python train.py --num_hidden_layers=9 --hidden_size=320 --num_attention_heads=5 --num_key_value_heads=5 --head_dim=64 --intermediate_size=1280 --vocab_size=16384 --hidden_act="tanh_gelu" --norm="layernorm" --norm_place="pre" --norm_eps=1e-06 --positions="learned" --qk_norm=false --attn_scale=0.125 --bias="all" --tie_word_embeddings=true --parallel_block=false --init="normal" --init_std_qkv=0.0171 --init_std_o=0.00402 --init_std_up=0.0171 --init_std_down=0.00402 --optimizer="adamw" --learning_rate=0.00158 --beta1=0.9 --beta2=0.95 --weight_decay=0.19 --lr_head=0.00809 --warmup_steps=319 --schedule="wsd" --decay_fraction=0.797 --decay_shape="linear" --final_lr_fraction=0.0 --batch_tokens=131072 --max_seq_len=1024 --doc_mask=true --z_loss=0.0001 --train_tokens=731400000 --max_steps=5581 --dataset="wikipedia_en"
Each number is 500 + 25 x the weight over its row's rms, rounded and kept within 0 to 999. Layers, rows and columns count from 0. Numbers have three digits each. The size before them is the row's rms in percent of the matrix's.

# o: layer 3 attention output (transposed), 320x320, rms 0.0511, rows 182-217, columns 256-319
# v: layer 3 attention value, 320x320, rms 0.0538, rows 183-218, columns 256-319
# q: layer 3 attention query, 320x320, rms 0.0445, rows 192-255, columns 256-319
# k: layer 3 attention key, 320x320, rms 0.0403, rows 192-255, columns 256-319
o182 086:555510529490491541518457529459489499470519532502504504517493442484520515505467496512513482492503509524496460530530502506483481510496497526489486463514484476517484484499519501543468542492479470
v183 094:496485506483504493487496537500527506562492546481495481506502476509481484521534524515447495503525479494507513505504491472492502518479508516504486487473506533482472512476513488485500472487520462
o183 092:547518483510504523515486509540489477467502488504560495441534522504495463462480501491500470522481503529536507453522511522478483507469484488523529502548466499537480470532520505521544495508488518
v184 089:506557513529490518497516515499507531477443485474530552490503494521525516517503509526537463504501507567475443517519503485511508510513516484540480497532474482491524482523502512517496485508534500
o184 093:474444507467483497493531460494475509486504489491502453505496491504484507508513508509456562509513507493550556534490540483499465465521496523485448545488545497534448491553511506481508469512505488
v185 092:512541501546492505522504462496476497478482471511498534519487501496505504499446499506543514481505549552499533493507530465458503486522504483507513489525502480523526483530504521527497547505472500
o185 094:468479488464489458458520479483484538541505493486464483551496482484506526526510497510509507479522499451463489534519520488516509478510503499486498501475541487488517515466467457472486500507510520
v186 095:481463481487498494549519499519536474524521514506489468548476493480503498500471501464478532487505494485529496496506500508490522469487499524464542535511542492511485527475506447516502499479482532
o186 097:528544489517498493475491539494499480519496489489482496510512532463504481519537490482532459497490536510472456486488483529507514543495529496473549494478463461461498526485480525499486546508530482
v187 115:504459495533498511511510515504498607498477508518518507530477501476501523488514480486509508474519468566490490515520433470525502507487517538484500534488535512515513486486515513498504504488538534
o187 115:518517520534524504581494505508478440530472492456467508497535517518443457512517501488499514543501514512517435505509472500519478509518507493515493503491508520502507510533482462509509492533472508
v188 079:525546458505489515496539479487497529485465492496486494463497486503517496523548487457506517508496521538484483450512526541562493534504497467509536533513481486497496427497495480477495478500499514
o188 086:446466509517505486525514492497507441514486473480524503503491497504504525479522531509487520501529507485476540532440502495496528497565513534460486469483500543490490505567541503466484490495520522
v189 088:512450521535511499514496479498483487461443493505504521506483492517479519513482506511525494510508498535471483547486474495501489510497497500515490470497481512540526499533456564547499510489498480
o189 087:434502506500503457459539500507517528541506485501468513512504507505505499509518507516513559483513483460510537492466511496525490463525509500503482552471534487483530502490491489445493467491499522
v190 104:491480503516518526529491514501531446492478474463493471523489469456514522512450493462529515488490505512515472424513494525512505455454485531453497494512510493515506506460498458493503513500501486
o190 103:526513539490465491457481537498477522511524523490477501524523500465508498518538489510517482493525491524498470522526491530519500484519499494487505519476510461434487522529486527487467505502523507
v191 107:499488499495500493484503491501506517529468516524486525535476510534483483520532522543487500483523443533493539537466496466470512530538503503528527539497554514523452509504503507516498486494522537
o191 102:470517473518522487529528435549519495509483510502536501444512494500504471497502520454525522495485549492492476487472494483508513516503505484498532503502482518521509525452497482481530506523494473
q192 142:492511526486515527482521467513514476497489480507492483504491530497520566466548498490505452518517488500468511454487440531508496509538478398548503508515464543508487506556518510448500507499456505
k192 130:470493460479563516479469497582488509523504502508474513499518504496504479488498520523499512479509480517485518491504517494485488520489498512470489502477496526460526469510502493516319506521494484
q193 143:494467513501495483514507473476486490509512458508461509474482455507497550502499517504508463499527483506555470522511498459478492511491525453495478487531482504461508534568533490458496549499466456
k193 150:532504520520529544489478525472456497480498494488485458489487478493536486508551505517482498486466512524486487489508475527495505503451557508453457503485466451490544475488443514494574475494479493
q194 172:502543531476500515483511481491468496520512465479453460515499456512512532519545509516500445465519521528528517494512515455490507517483513474521500510498484492504504527510510522498493485512458490
k194 146:525524515502536558455479561558486545501500486503511486500488511513496524499496483520531486493496506480483516512511499487493492538488545494491467481465460466473558499530427486506416506475498507
q195 170:501480461550496475516497467494541533454522555541509548465471481531474448526437515497480514533462479494482499516507522505536500471493486503480497487519510488541474487483498459496518495499536492
k195 132:501500499484424479512512466417488481485501510490508487515517510480498495490513494494488476486507502496531462498507496501512506491519488498532501515507489487522467514498553508487601488487500491
q196 139:465509488521492485514520497490484524524502526498470481539519499515475571518452498521504507472461485475525505488535527555516482517516481498501538504465510507480514544491491547503490499475489496
k196 132:522502517467469523534530528439480524482518474468500522519540483514506504521501480494525469501504509549524512533491462510506542496488499528484496502551490460505503476502483486526664499494482483
q197 134:447528518443513529484476519498525484511547487491513534493482475453516476458491491565495541528518488487486531544493492510467500505511511564509455482497526545468516504513486504548466509511511516
k197 114:502472524538427453523528491355508462512464478477539487500497470505494543528495520484504519514507522503483512487501497510526521515487479498498548498516529515502438491486506520512635506511501492
q198 140:511511472496497499465467527507507548470469542480488500488464521506511503507481523457522468475529491455528477506512522451503478494491494503498495484517462477481488504547498504506510480493510505
k198 115:483501495499582519474498510650500520520511499521483503503523521480496471482523486514488518498480513499500501495485513529491477505502515506489486506478499509512540490511475488481252518513495521
q199 134:488503500486512537509518462487525452492511461508482520513483489498559505498516493503474514528501499514484499508492483534517480478506527468501487476504500493509516509493491511478506493507433461
k199 124:511489503476429496516502509374511503497472515478550493508505502521481525480498510494491492498511483507476484490523504488478501493501464511510511497495512529526478491509533492511653511476534492
q200 155:488539482456489495520511474493457549537514491460492486530536502504458512484484471520466496522483531540468562493490487491525508458493465554492537498475522524483480496499513484488493493504500518
k200 138:518489486535452483502475496413498528491508554507521505503505492502507528552485492523541504524465510506506512502520500511515541529475497512491510488489512468491492501488484524551674521457512478
q201 153:517504475505491492481506464509497507505497499474509476494499514499475470500501487524521502514487472541501539484470485513512535487515464535501540520472549535511468471432520500542513474493494507
k201 135:477500515516434486524494496464527482500469549521505499493489489492474477492450510483507503514540489468500484473516512515540522530499479503521493474507513495517478515494532498496611493469519500
q202 140:486501485526527512486420512507531514563502475491494478496545454475521513506532528502496510507539511503473491480467488497491491491471514458440495486469529530486510489504536541503467553529483469
k202 120:531485559520484457532527522376480481490508491483533538489486493531501522527498482535507522511478477494517511549492508487487502503506464530509492472506536509470468520507476525512564491501501513
q203 145:480507489497495478475444497484454562490465551477502464547538472491521516510529481528491527527485506516503484482474493522508518486475510550510522475440545506495483539501527558476483514496514471
k203 127:535494531518445486520496514405520505540502514513504512481475479499483499539501494529528493503460505502485491523545529485532521521506469516470512503528514484494471490488500503520684494489511522
q204 143:544496531515495461513499574493509528475508521540515501506478448536480503476513463506494559487558526475458491526500478480480467492451512482504501486471483475492498498507484517536494492532479477
k204 141:530511518484538512452514506591546506502490498498490506506505509523551489498498502497513479475461496497491505513452483501486491471541509499489502511520523502536529501490460478509415510467493533
q205 141:490485501472491504545519524475425508504469458468524486494502536515505548534516495494482482472518508525500479524504506470474486518477514493510515520495498471509502510528471524491505514488494502
k205 143:531523522465464556452477504504481526487503499526471505485478484502482465493534495470489506500525521496487517475505474533505478485476516490472515476492495492506546483476491465524610485479473521
q206 134:462489548477505506483513469500545504526529487508495504497496490523477506508508502481499500525535481461488528540502486492523478517505468474483473529494476550458510487514488469491491540504486492
k206 141:462515498530550495488458493478524460492484490485460500492472476506529511483508527539450490500493489518536511467489496545478533482479528504476499497486518490456495486501477528479429482531475504
q207 156:523526484489509519465523515508469503489529467515462481482502475480520507509482495519541489451481515527542452510511522479473494512542509477495503491478481470509536506522520505516500479501467472
k207 123:502515511505593515487496523616493538520497495496513505512512529501522497502519471499509488495510470500478531508495505498483465504500527479499479494489493509495531512514461499510295510518481532
q208 153:475515535479487470523512463485500484503506525506494490487533509551460487498482509517456519515472491515512537501506516521528535474468486551493531510500495545493452496461486493531515510486489520
k208 131:510490468548435536511517501475509515501483506494481480530455501472493499488490491490500467492488507516517480478507488501514526520492477490511533482491508467516483500501540503496701479480520479
q209 148:503514482507514510495451491480471523502493519479487515474493423472528519459528508505525492505529525490487504511494485502503476517484540491457479470497505501503556540556501543468488525501499477
k209 144:564462562531499527482480553478497465512476494484513504490494497506490549514518497532461518499465505500461462538507515508491517516505519514477463494504487489497492488483479533518493481506499500
q210 138:559478555446488520521561465481545505487499467547486503494463525476475513457522484520518516535524458532492481516478457521479545475527535500541523479520518502508491500527505465527514492480490490
k210 132:490529487536492507470473520537510472474468565491528482506449494479501463503493510483489476487486524505472484458509495490521487527460491477477501493490504503543491484479485487490503523466515508
q211 140:482499519500491466474512507486492539465540495520499498514530508543476582478472519554472498530505473484482527480473472555514563508479462556526518491483522546461489499475459499533496556493480499
k211 124:515516500503419522521504477389521517520477518493498498492481471501477489496517492492490484506503517501522463507510485509515531515496501494490504510512516476494467488491511510529744492489499509
q212 141:493509528485509497490558487516555473468504473515500506492477509480512514491506468527561509495502439484490530547506443479461446486543463494533477520487514540445519488523482484526476490507483494
k212 122:476522489509581490472470521551498497510502485498523484505513505515518523516504531489456515497525487518499533468478506514497470476487528485474493521485513520489493468500478497487391506553487534
q213 147:470491477510492481502457455477501492474501468502494520469500457483495489480497489587503497548499483513515538504475447507497560497493485533519489493510551529454469502474507556537504510507485478
k213 120:525485510518407487531517489393493492505491513493490482486486475507484525494494515482466501500502511498491478490515502507529519526488504511483497501511487488532461505489526515500733474481505481
q214 164:526501495496498493499519479517524458517520478501506496531515532548475455533475496503483532512484513557502504521503492481491479434533475534509532526490530481489457481451495447516491461499516537
k214 148:467526458503515447494521489454513511471521523501528500509540508494535503530496487510498489522517468484521534484471503475506478485487483481547518511476531536508466504530542489496571522508497494
q215 142:487483477512490513497500531489456537505526449502527462499524502502489534515500505492456530492467520494490486478486530554533489552478464549509526515454501500516489496438510519562495511509503515
k215 122:519493518477403493562555481389516501478493520488492530503495492534438506516480475497500456496517522513499513522509494493519529512506469522523524472549507473487488509517502498530683486487504501
q216 146:484511489497518523491499455507501479488538458504481489545519524511489542533519500509472510511508538534497496485498531475474521442535495472503496471512520488479467496484492474487498508496539512
k216 146:471507469468478449498505488438474537526509516500539483506522507507529458506526495509516485522494486502523523496514489488505474502508470472515524516480523538497506491521547496494622521498457477
q217 130:520536489518491487483545488499502488444458494461480477501516511544495487507522504459502428480477535486521511477483525461511466505517450462493545487534490513473487507477485506483502506480488503
k217 124:447471470468564536474473484583501505547518521532505489517479513513491497503519490502494520508491473533494494488518502530476502460503502512506474522446496489483523499493488480451460485512503471
q218 183:486474493490462525549468481459512476516494490502515515471455521501487468505494503477461503498498502514546455497503517483518516499489538492518496489535488472534465505498537474452564495479507494
k218 122:518500480497481517481495477531504491464500510508490494491500504459523478464495522478491487478514526494506488468518479502495482497495526488493497478499450467548518508512524505496525505458500481
q219 136:492524458521505553479491540511507496521527486499492508516499521489552533475495496493535507459473508508479446472496536524487472544492486521491494454464467474528545504470514506503496498523511463
k219 119:523508500492585516495498509612525535508509501497526518499531522498497501498503491502483507506512486481501529509485494506485472469522540488513480514504502502480507495516495487503285517505471530
q220 123:471514516471494569448510501504504448517495470480474467519542533529524545494529509499500466489541513503536484477506523505511497496524475497486510483469473525450502560511498491472503505488485510
k220 114:493520470514575516470498512633531526522500500511514516501498510489517470495509490518486531516496480503493518486478493502486481487492516492501505487477509510497516471514509480486322512515499503
q221 142:549531485498490507477512528492467521503471506452487439528508479538510501528556495485514428465547527524516490466523539454502493499502533477476533483488494480477499522520494496472498494491496531
k221 117:499499499492600528458473513637500534508513505535486513505509522494528481499493492504515506509482503490494514516491486496491482489524511493490481499468474509509541496514477487476354511513493500
q222 132:505511511510498520507498469509491479516441498492471465506501536513524515537533510449517461468526492491526483500517517469481481463517491449494526516480502490459503523508504505447490513495490516
k222 115:477518472498588514452487519619509514522522492507493508506508527496506478502508499531495516504490493509506521488479499499488464484508516503492482494482498516489524485522482481485323506531486506
q223 128:464506504472491507494460526474519507517534505495523544487488437465484473463489510544492515523505479477505513515483470513500523510461518542477482506512515535469497505486513506524503508491510483
k223 115:526479524514406494525502497376507481464487496480515491484494470503494538484493501483480515497519521489497475510504495507503520498478504515498500486517493476527474489491497530514703509481504487
q224 171:513553499499473506539479476477416511506506549481510480486479468501525553512542512461479454483487569522496501472519497528521534555477504469506502523517480472572498512481522507492519487513476480
k224 139:546474530490477568451506531558483536468475470520481506531500520505463495473471472482518501479494508492509475525518494480507486514517529523509475483500456456503550524537497514540476512434505504
q225 142:543533501492503541498520569502483471493506482494497497494466500504521555478489534480486484446522519499528450494513526535477514537500537521504486475520477478557566529528508515510508500502475499
k225 120:507499502488566518491503522643491531494476481528505509526515533502505464491519486495543516504514480497470521497497479497484470506507503483514504505476484503500530485508462480500284495501500517
q226 135:454520497487498526466515486514484478504507484494510524538543549507513515514511500465480472488481522496488536518492530475483490508497454545513530506508487512470462505466485488508503485516514507
k226 129:465492441489529518507496478548536508515525484503494488484513515519501475494506523520508547523531472514525528473520507516475489467505506468494506503474539506480498483516527483483436519486472483
q227 134:464476488505498550486433558496478530501546480485504524531497487489516473526507534478449515497486488518479490521536518486497443504472515538483510536510501494513519516497538453496501493500507496
k227 128:526483517482455466548538470368492487434496491471508515463532467530496543523506485509507483511535529476495488518508513503504522485485481505507511472520469473504498508514476521490531525498498479
q228 149:493499505449503551463524515502508475499506417498495498508501530486510532495490488508545479469520499485503477497484487500462476518516510459513488476491472487472540554543488473490490524497527483
k228 125:499514489496585499485510520582488493507515489483527508488504498509527511489520507504477512516489501519488520497455511512490479486494547496491478510491527519506506460507460496522310529525482517
q229 144:523501471535521526499464510511528502513494509515490551493498468477545482502486500496503506499522466503487475521502481501487458470511536452482479488481464524519535523563546484457493484513481490
k229 129:506496508480593496495500495565494503521499482488526520516525539516541512493503520521497513500506483496476539513480512500480475491545500501502496498488509531516515491486478506502267514537493505
q230 138:510520459531508505517508546498497494512495477501501480490516461523539525526480473511503469462495480491488495492514535527474481505483509438485497506475498490490528539497479497474502509499479489
k230 135:542516530432504524517494507487486530508506490479555560532495526498517499481481480484526483491537505472519539551482493458475476447547522486508481480516474500517542510497476472503494506486521515
q231 155:480505551496511505501464521500464538510505497509482491472480474516524501496530504501504470468555465494508509525511501442513492528461531446466464512480483515521511493541530500502496521527443508
k231 136:532522521508565536462484533559472506512497459502472500514519506502531522478513507505519498487479511502514511518498524504476473497516533500488496478472472482493565522506453510487375493506494503
q232 148:495514512522520508479452538511471484503513469519483492514492500484544557507492543508502453471521496525487462473500499497488502490500547462511500513518445507513520500566517496487484517494474523
k232 125:501508498479580516486522508576470543515521469498490512520540514509521493501520496517504502493506494479495532508495500490484473506501498498485495487474500516472535497506470494525324506549482500
q233 163:495499483510507508471462522494480515498503506477472494489451436469495501478508498489531445488504501509520508485525511489522507527471568475493464506509458492499565497548488530481499483495495495
k233 163:548502555493530541485491554504490508469514472499479496500536460466515552487457488529486517480508494473483483534525516505495525527463527521478473477503434460501525497511467521525397487498495483
q234 141:489522551489508512497544481528512508503496531511489477508504530518492498521502488468517482499518480439485527539503467484475452475524461483502514514492504526467510490520479445497472514487498512
k234 117:455519479506587487444484508591507494503520481495505511511518517510513484508508494515498520509502494528519524481474521509487476482500488492494497514483517519484502486502480502490326499532494524
q235 160:494494498486502533516494536493492506548512497482514493491509475456546538497501476493498523477484519483492456521495506536474431534490479501478485495465452511520566526513503523493498510501501455
k235 130:528507522512579524486495532619516521486498479485525529507498515505491513479492492498498525497515487501484533515472476513486476481507534507475493494519506495491523494514468510525281520499482546
q236 128:545502519485491553479544539499510473486457506499491478517502562507495486528540479461497467490512499511497467498519542484462471482522527538526538494526501481482494533507470450455499495496537523
k236 117:469517466494568508456501500620506523493538508520488499496512530502514449518517505513505493512473513504490529481499481496495477466494502482495495507471506525515499484505475466475355507504488525
q237 144:501473496499490445532535458497498515493531506543561513501512547493475496493473482501479591524491510514464513509496474525515497479519483557537481514501488484528453466453501468543494471494508525
k237 133:479508500510445470528502443441512461509474519507507502501501500492464488515485505469524455493461505497509500480500488482522536513492472483510548521522536505483484505496567514503618528516520492
q238 151:536497479476498505461504571498476519518464513496544482534504506485524515447502501491557502484491498479489485498500440520510490513494537553499508494492516478481550482518449526494486485494511505
k238 140:503472516506517458496485519518545486452531530511500516486538507487468516547503479504484527543496489493477513510498501499490499462495502506489467510499519513504473475493468466518451519510526528
q239 140:530535495497510479492518516517509459507474515483506446512514508527500512497497502520562491479543531508512513503501474499478506502518511492511479525494472507455527476499453532540473472508501527
k239 119:477515498508582490471505531602523523506507492522499499507510511484500494510489487495494519515474469484494515505460497505496489497493507498500508508464534520470499484507486494502362514536499523
q240 169:510508473528519491454531517541491497519529500516433469514510532523519503518480507515503484469495483520521518501527513502482450505528494471508507496484456508484547523542495491494474481510479495
k240 124:491513491494586505502506505597502533521507499508511510499532499507519495512504494522523496517495486493494522500478499497486500506502508501495483519485508514462499480506486499497314492531480512
q241 157:503515496469496493505527508479485493489490511460496507492523485495508504490515478498500504498496475524472523530523516497521473473466496575462518516460514510506505518490459483499482515517490508
k241 124:523482550528448496495497530356505499503478507491547512523495477516474546520496480509481500518479502503488486504499513497516528496463493493516527501497530493473476485494501507500711498491526520
q242 135:520499459490493551526460544502518464501498456463537520519524501519488479485491482476509505489495473524477493476491509455486466444494494481499550503503551481507468518480523498455514484496511514
k242 127:498509466494544496472472459540516497497522512509528512477518515492529534509496514489503548506515500500512513493463512503483455444494517514499468494475469501545509492486505469470486523487530481
q243 149:509488502506521512494491443510477471534521477532493519513497532498512530523503502496495461485479497517486539521489508503472492450523487467500515517512516516479487518494540475482493490529501512
k243 132:464524439482519482500528503505467525501540484484529514519533519540506518513488515527522507513510495496520540499464494471489469497529513501518482484482519520485496489519485496505450545507469488
q244 142:487544516447491515497537485492504497532486514433527476480541505498473485482522485477516517503498534496496511486481476502509498552481474526500478510486500519510512493455482521483500515497521485
k244 147:530488540549492522498446533533538456502448521529474503480432487468471522474479517491489512527498509516475484492508500511507552498506549495509485503506498477487490511508480518508468465478513526
q245 138:527510525522493513488475541515484513448498545523473520524446511500503481499503488482540473473506499484504501520507497488481512515506476492475500490469475495528551509514486462498512468500514498
k245 114:493511486497600508462503497643524515525507489505501484510516518506522483490502506504501524499497492498502507492487509512488464486519527499501481491507493505507512498503501479496265512494485513
q246 151:515530530443505530455515537519491488528533460489505482524504514496511523479487522506521516460530505520503489511518477484495463524524496534538501482484483502506524518519523515526497455503462508
k246 119:488506485519590524483497516623516511501487499509491498501527516500517504502509493511503517514502472496483537483482503511490486511481522496494497500495502504500530483516467490509288511521503516
q247 155:480493447528495471515481475478520460470494497510531519469512458501531469518504495532515504537484474519520479510491509498494508433466487519479487499498541478471456512483515508506498488513497465
k247 127:529497519497431492509488477373526484513483506484537505502471487489489514495492488487465524494493505497498481500509501486528489490501489483494500494510509511513471495494530502480698513498517492
q248 141:492534512469494473515477506505434525466473487493517509483502539524495459470479509499512488462531490508518515521504480454494521518494520550524482515520479472509468493514505489533517457507463565
k248 117:503511464505586542496499471651508506518512477524469495495498517468528514492499515472502499506480528489515521479489525495489477498507530464483499499475465501522538510487504475480355494500501479
q249 145:501503501472497510454535506500495556511501510472483524512487486474504491514507509515488516508486517498506504539508490498500465518522495500479523461536483543509540518550505499508504499464520474
k249 143:484455513513501491534506522563473504456483544504489494487488490520518494491510502494503511527537508516446484482496469537484528517502503502478480507490490494530503466469457536493330502490491505
q250 138:532443468523490486481509451496434520454525486540461478483467530569496494522478490535531507486527493554549523527539524518489496534513533481519489511504486445451507498504485494543495506482460479
k250 136:483546516459489521511549494451498511522481529469489494501525435515517501529498481503487439512459489460493465527466487488535548492498498492492496494537450499510474501491481524515580471496491500
q251 151:527461481560507445512494487508494474521497528513508503510533502542480456542486493504483536522472510531515514517507515517501536451495477512478523515483544481521464474436497508498499517499502493
k251 127:488510503492420476538494478390491505510500503515486502507477493483488488526494492497538477500496477494501483517526497467510504505514468485525516492535531503474474535497537506499711474486530495
q252 157:518524473512496520487534517507441500451502497499504509476455526459521465486522477447510467482490543500509484512546497472482450539527544476531483508525457465494535539535527471491485466514527506
k252 133:481460509467548481484503491548485471523499489495479494504545485532517505532495482521540511501497503513478535502474524480504510488502465498488519502500483530476493480510461518495287502531491471
q253 135:526489484495507498494558476524490444524493490491512482505545531526504457545462500472518504472484523532505463504503530489474465496524457470501491531489449458535505494491511472463505474474527511
k253 117:476534471493594509489487501620520506503505502513501521500487518483511487501501485509511500514499472491503521489474499495495485474492533473512487499484504520468526497515484485495278507521498518
q254 152:481439514514503469518500496491513482502491499506511515473486517508480522521504528509481497538495470505502493534491505480483508482499511507510481549524538528488460453519472466467489537486523509
k254 117:488516518501415477514494488353489481477500497494497499489494462499483491517515508490481487500499527504499482499510486504516521505492492494497516503503491491501481520483507511499721482506508498
q255 153:506533492480538486481496493525501447516489475504512500502513542524514436550455508491544525477490499527509495508516467462500444460534494472518475542468477485478478480544506489520478479481485519
k255 121:462505502505548471482494496518485510543496483500503517491506493497499525515520492521494496499521470521479526497477518484498476493475503513516510515483536552489516481499474497483385495568494522
v192 088:485507472506503510485495510503475512495508511504506471523522521520518496504477485518503459497486518521507512507504486535540478544459491527471495503497489498503497511524496489480502486482484527
o192 096:554508518477507500476481515524507456515505527492456528498479517527531523495545524503520529496488455474496516468506496454472504544465517494492508497477483501480521474534525518463516530504481533
v193 087:488542468529511535483521547499492523437469513473522494521523494480489458501491548539504509522538499463514505473492480500461506519472519486497472447468515519485491504500480509507500482480455490
o193 094:531516494537532446444497476505531488503495535520455494532511517546506516481521522495519494510508482484538476505474541462464477484496488474473498513529522525518482492459543511512497475516493539
v194 081:495523475480500501500550472498443532532486513470453497470461461503521492496510497520532491493467506514510479509534496535496522549465479503475495462497454510488516484490500506478493480482450494
o194 090:510529499517509538512511533514534497467521489504523463466515533539532508543488530511439545500517474516504548507480509468464445534483496509511495500499504544559531497494541486507518490503518505
v195 082:514550455503493528501456504503485454466511456498496514521490506510552475501488513470434512496442490529527541508481505524475492477529495476471544527485508525531502468470507472517502460497545504
o195 090:516503491481471472477495498493494484505507508523484483518488478461500509510497487478556490478465497476476454470490480497527467505510517523487533520532502471481540512444551540489495500551472499
v196 077:509479476507501511494482457488495538526517538496496523454486501493509492485542484468535469533496543445472488528481500484546488475523539538435481525521511483502462497507506497476498457511545530
o196 084:463479534475518523500475494502507477509492511469454482496479440463494532483512504518501513498527464519513484475529515516462522536454500469490469483494427508473511532547533497480509524474460520
v197 083:498490492443493504501464501504481510477487474511512489482477524499475510515449468487498522488507481524513505544515520486480495517492496512551528554475511523502501490536498470513500512475494542
o197 093:518506480540481462529468545503486464537458502492464519498487483522563498536518491466479539527483526486462484488491467458500529511543510529508480496458492444497517463516505527486498528501486495
v198 082:479506496523494534505488477499507493514480467473512500468507526423512479502493489428550523507519528533502493491477461490490508453499523505507521504521522462513506463468514538539493497490525517
o198 091:493485496455486496502517534478481494510553497527492517542485455483456539511500484520498484506575488515478484483479533508521502521481505478514516535526490467443485532530505525520491488492515517
v199 092:495509521493504527527533498494494507511506525478523530492476489500507461490538495496510498480493520457486493512512496461466512463464494488535472480478488489452489526473471469497498399492462503
o199 096:504483472488538478471502499494523505461525532543497454500528494478504469508488491452546495484484514517542516515455528534478510463508512453504476519486467532521490502524523506521500531470489520
v200 085:501483507465502553476446531501531515463503495524518495529515490514516485517440521480481519523571468484496518501504474522526507460458517509489475456503512502484486498461480458523499518497529465
o200 093:535507490512503472477488455495553501525489542508500499532487508531476530462525491504501491498441494516534483503519489526507483486514446514503488531513541476480472513491489494521496490503498515
v201 092:489517517487493515507496546497462519473493461469487501517500531519485466472568514544476458492509518532532488514507490528523485541509511497475480463425504514478535514501505499506500527496496522
o201 097:510524471494502496499494490485547507485488549507521523509500466576465480493464488502507510521473530500530554508501484501495523527496492521499499554552498492572490473522489512471505429504479489
v202 092:517552486520496487460461507489498468526479453487506470475511500538486503502511519469486512496511551538500502454523517499519489489507498486545525527498498483500481508555499526499494494486444460
o202 100:516471449505491514501495523496489503517527508476520527535480483484486494484484496513534495495513458460460535535504510520508504494508504465521533512532531502524510450491533516407506484493484528
v203 094:483513515492505473513500496491502496502523513489496537532572524515527506460493520515505537498478502434492469529465528491471502476516499526477498474547487497523476512449460552504497509501527514
o203 096:465505528505518523485549502486526543481510509544509500514502513470499526505499505545497472494493490527518475468521478526481500442445470478512522506471509509498539539559453459528496486474501482
v204 087:525529537488504476501468493501497501472511562497482518434545495534451546521429491497503475516475490462508507527490522539500518479479499516502480460530490499478496566491470520523501549480545517
o204 092:469489523548513487503510483529543509491465477522460515503492524474494551471509480572483519461481469508523511518572516519481474461510449523502493506488486501511554514510498507484504459497469451
v205 096:506485502517503486500491511499516484465524545540511529508521491508549497508520464497485498499498447455482495519468556474506510508521502490517533495483531521547472489527527495492503493520507513
o205 100:498496499485486504495469481487469475493445499516511476485472505475511504498476487461541478506470554500506496501514457503541503512502546521461474459463477456472488499478484462549492530491499520
v206 084:503489507520517484487466466500472514503503447538509509493485503480521543468459499481535496521459527459516493512505507501525483517474491521469496483476476519450473489462491481511499516497522504
o206 094:496514519490526510538510506494523488483479551498476492489483474527520481523467517500447516497502472500478547497529484530459511452486472517540492505505484494507522519544468498453510509492466486
v207 082:492501506528495502467551482494490478490545508485491518457508505465487537553488501483527503513495504465490466533501506513521491502527502522531528545479526461564468532531510475483498501492455496
o207 090:509483493510509515489475550486484466503503515482483519531518481464487511474458478480479505512533488499491520519490507495498498522480517513461443443490498479474489498522526484462496513489502523
v208 088:546509503500502478471461501491511511524514484493508480483509491524529514506450538469485516497510491466516497482495549488528502501518493496522515520521499513480438528495515498527496485503495447
o208 092:446464470508503517521476471505506498504505520484540469488471510476462525467474535509539494479485479489506522507537508503514497493511486467504497509525487481533511477536532467458508500498462543
v209 095:496483496484516530514478496509503502549480540522516495540465523511507504446530466471485518486461467464499491508486537475518475508483514503482529502455494543482514501469454483437506474503509484
o209 098:497511510449512456516489483522511462485460489513456457444484504521490442512488529475536535507511527482485520492537500504481517467481486531499498507488502482490498509526480466526507542458481567
v210 097:493501534499498492460549490498507500543515538462483508486496533501482456493528528505496470493501511478486508543471521489475508518559507470533507500493513515535471487517542526507503485502527520
o210 098:464487453492510539537492466494505517491506484479544482461536507511467503498470499488518510535518511515551493500479507465516478499477507531486504488557456511535499505508492471564494492464486484
v211 084:498477514533502498495511517501515492512505498501478536518470515506537499474529530532396476499468536539503505520506489482484498481558498484447477513506485520506494506518488524483504466517496472
o211 089:508504498504519515499531480485524518467538507500519503476490521449472452480500533561524478474497508502490520484486461552480491470469484499531542542517480513563487521488501508472502514503495447
v212 086:517504439484490507473517493496468484471493510520497510478494460484479487492520450514495485526468562443496478493468478515510518511522525510494513532477492494510511462492504508445496502499474463
o212 092:520522521469501507536510520483486466505474491516473450490481469482521492512473497498498485538552475517458468476532576477479461507473515481498454467511458527486522484442536487514500525502502545
v213 091:551490496494494484489497507511532461512547518550504509514507484543504540477494501523539501497509500465488499472483523498501502505513487503448505472515484461492495521493492456507506522515517492
o213 097:467505544468501509532500461510524555476443523495477474488490521486500504520489476563502476481482530524522512523521544499495487499490465493498456463489473543467485522488463478546502496495471500
v214 087:507485448506496528497498479512511511526475460492507510514475486503510519469519486481486507487505499536527517462469449463525505473471521483510526506508533512445517494473548481488496530491504522
o214 092:469554489453485468516466479498456456493470549488490423489497479487454495512464517507497480503527496475450465537524587495522506531529470523506489494525494510506485507527515526484492489490484486
v215 076:471481496464498490528515503495523565528480506506522482558521482468552475515522500520446537487552476454507496535523511487547501535452518525484493484502511545508526494493485481481501511499465520
o215 083:518537470550502477511495530504478474508492529522543485474492517557509479492514522445493518515437528515490457494490489482477514488493482496519502486453568494512507473506450464521503515508528512
v216 087:533530475440502505489473477498487484491534466506500499473470478509505500534453517526470482474532495503507528481509474539493478518487472505550506476503514513508504477508513508500497484508450519
o216 092:516486472564482447497510542525503517513497508514535492500483512486530526453509498493519560495461497499474509508466473453501505463531489501464508484457548520516511442514518499493496500510509508
v217 089:483487478447485504508519487496524484508479514529542505510510491497475540519517463501522522508541508526453478526513508456491508502494522485525493544505482488499518500491504490478498503506499483
o217 095:505528530469500494504479553499458509512488470484491508489535508498558431528551482480467470513529492489473465505508488519519510482528519482515492476454529534456486507542458485484501541515527497
v218 090:526554516457494515491472536483488507480524501478523515470499546487477476484519500500467480494485492454508478548494492515489479526549480482463510494478514494491477499473508540500491528478523484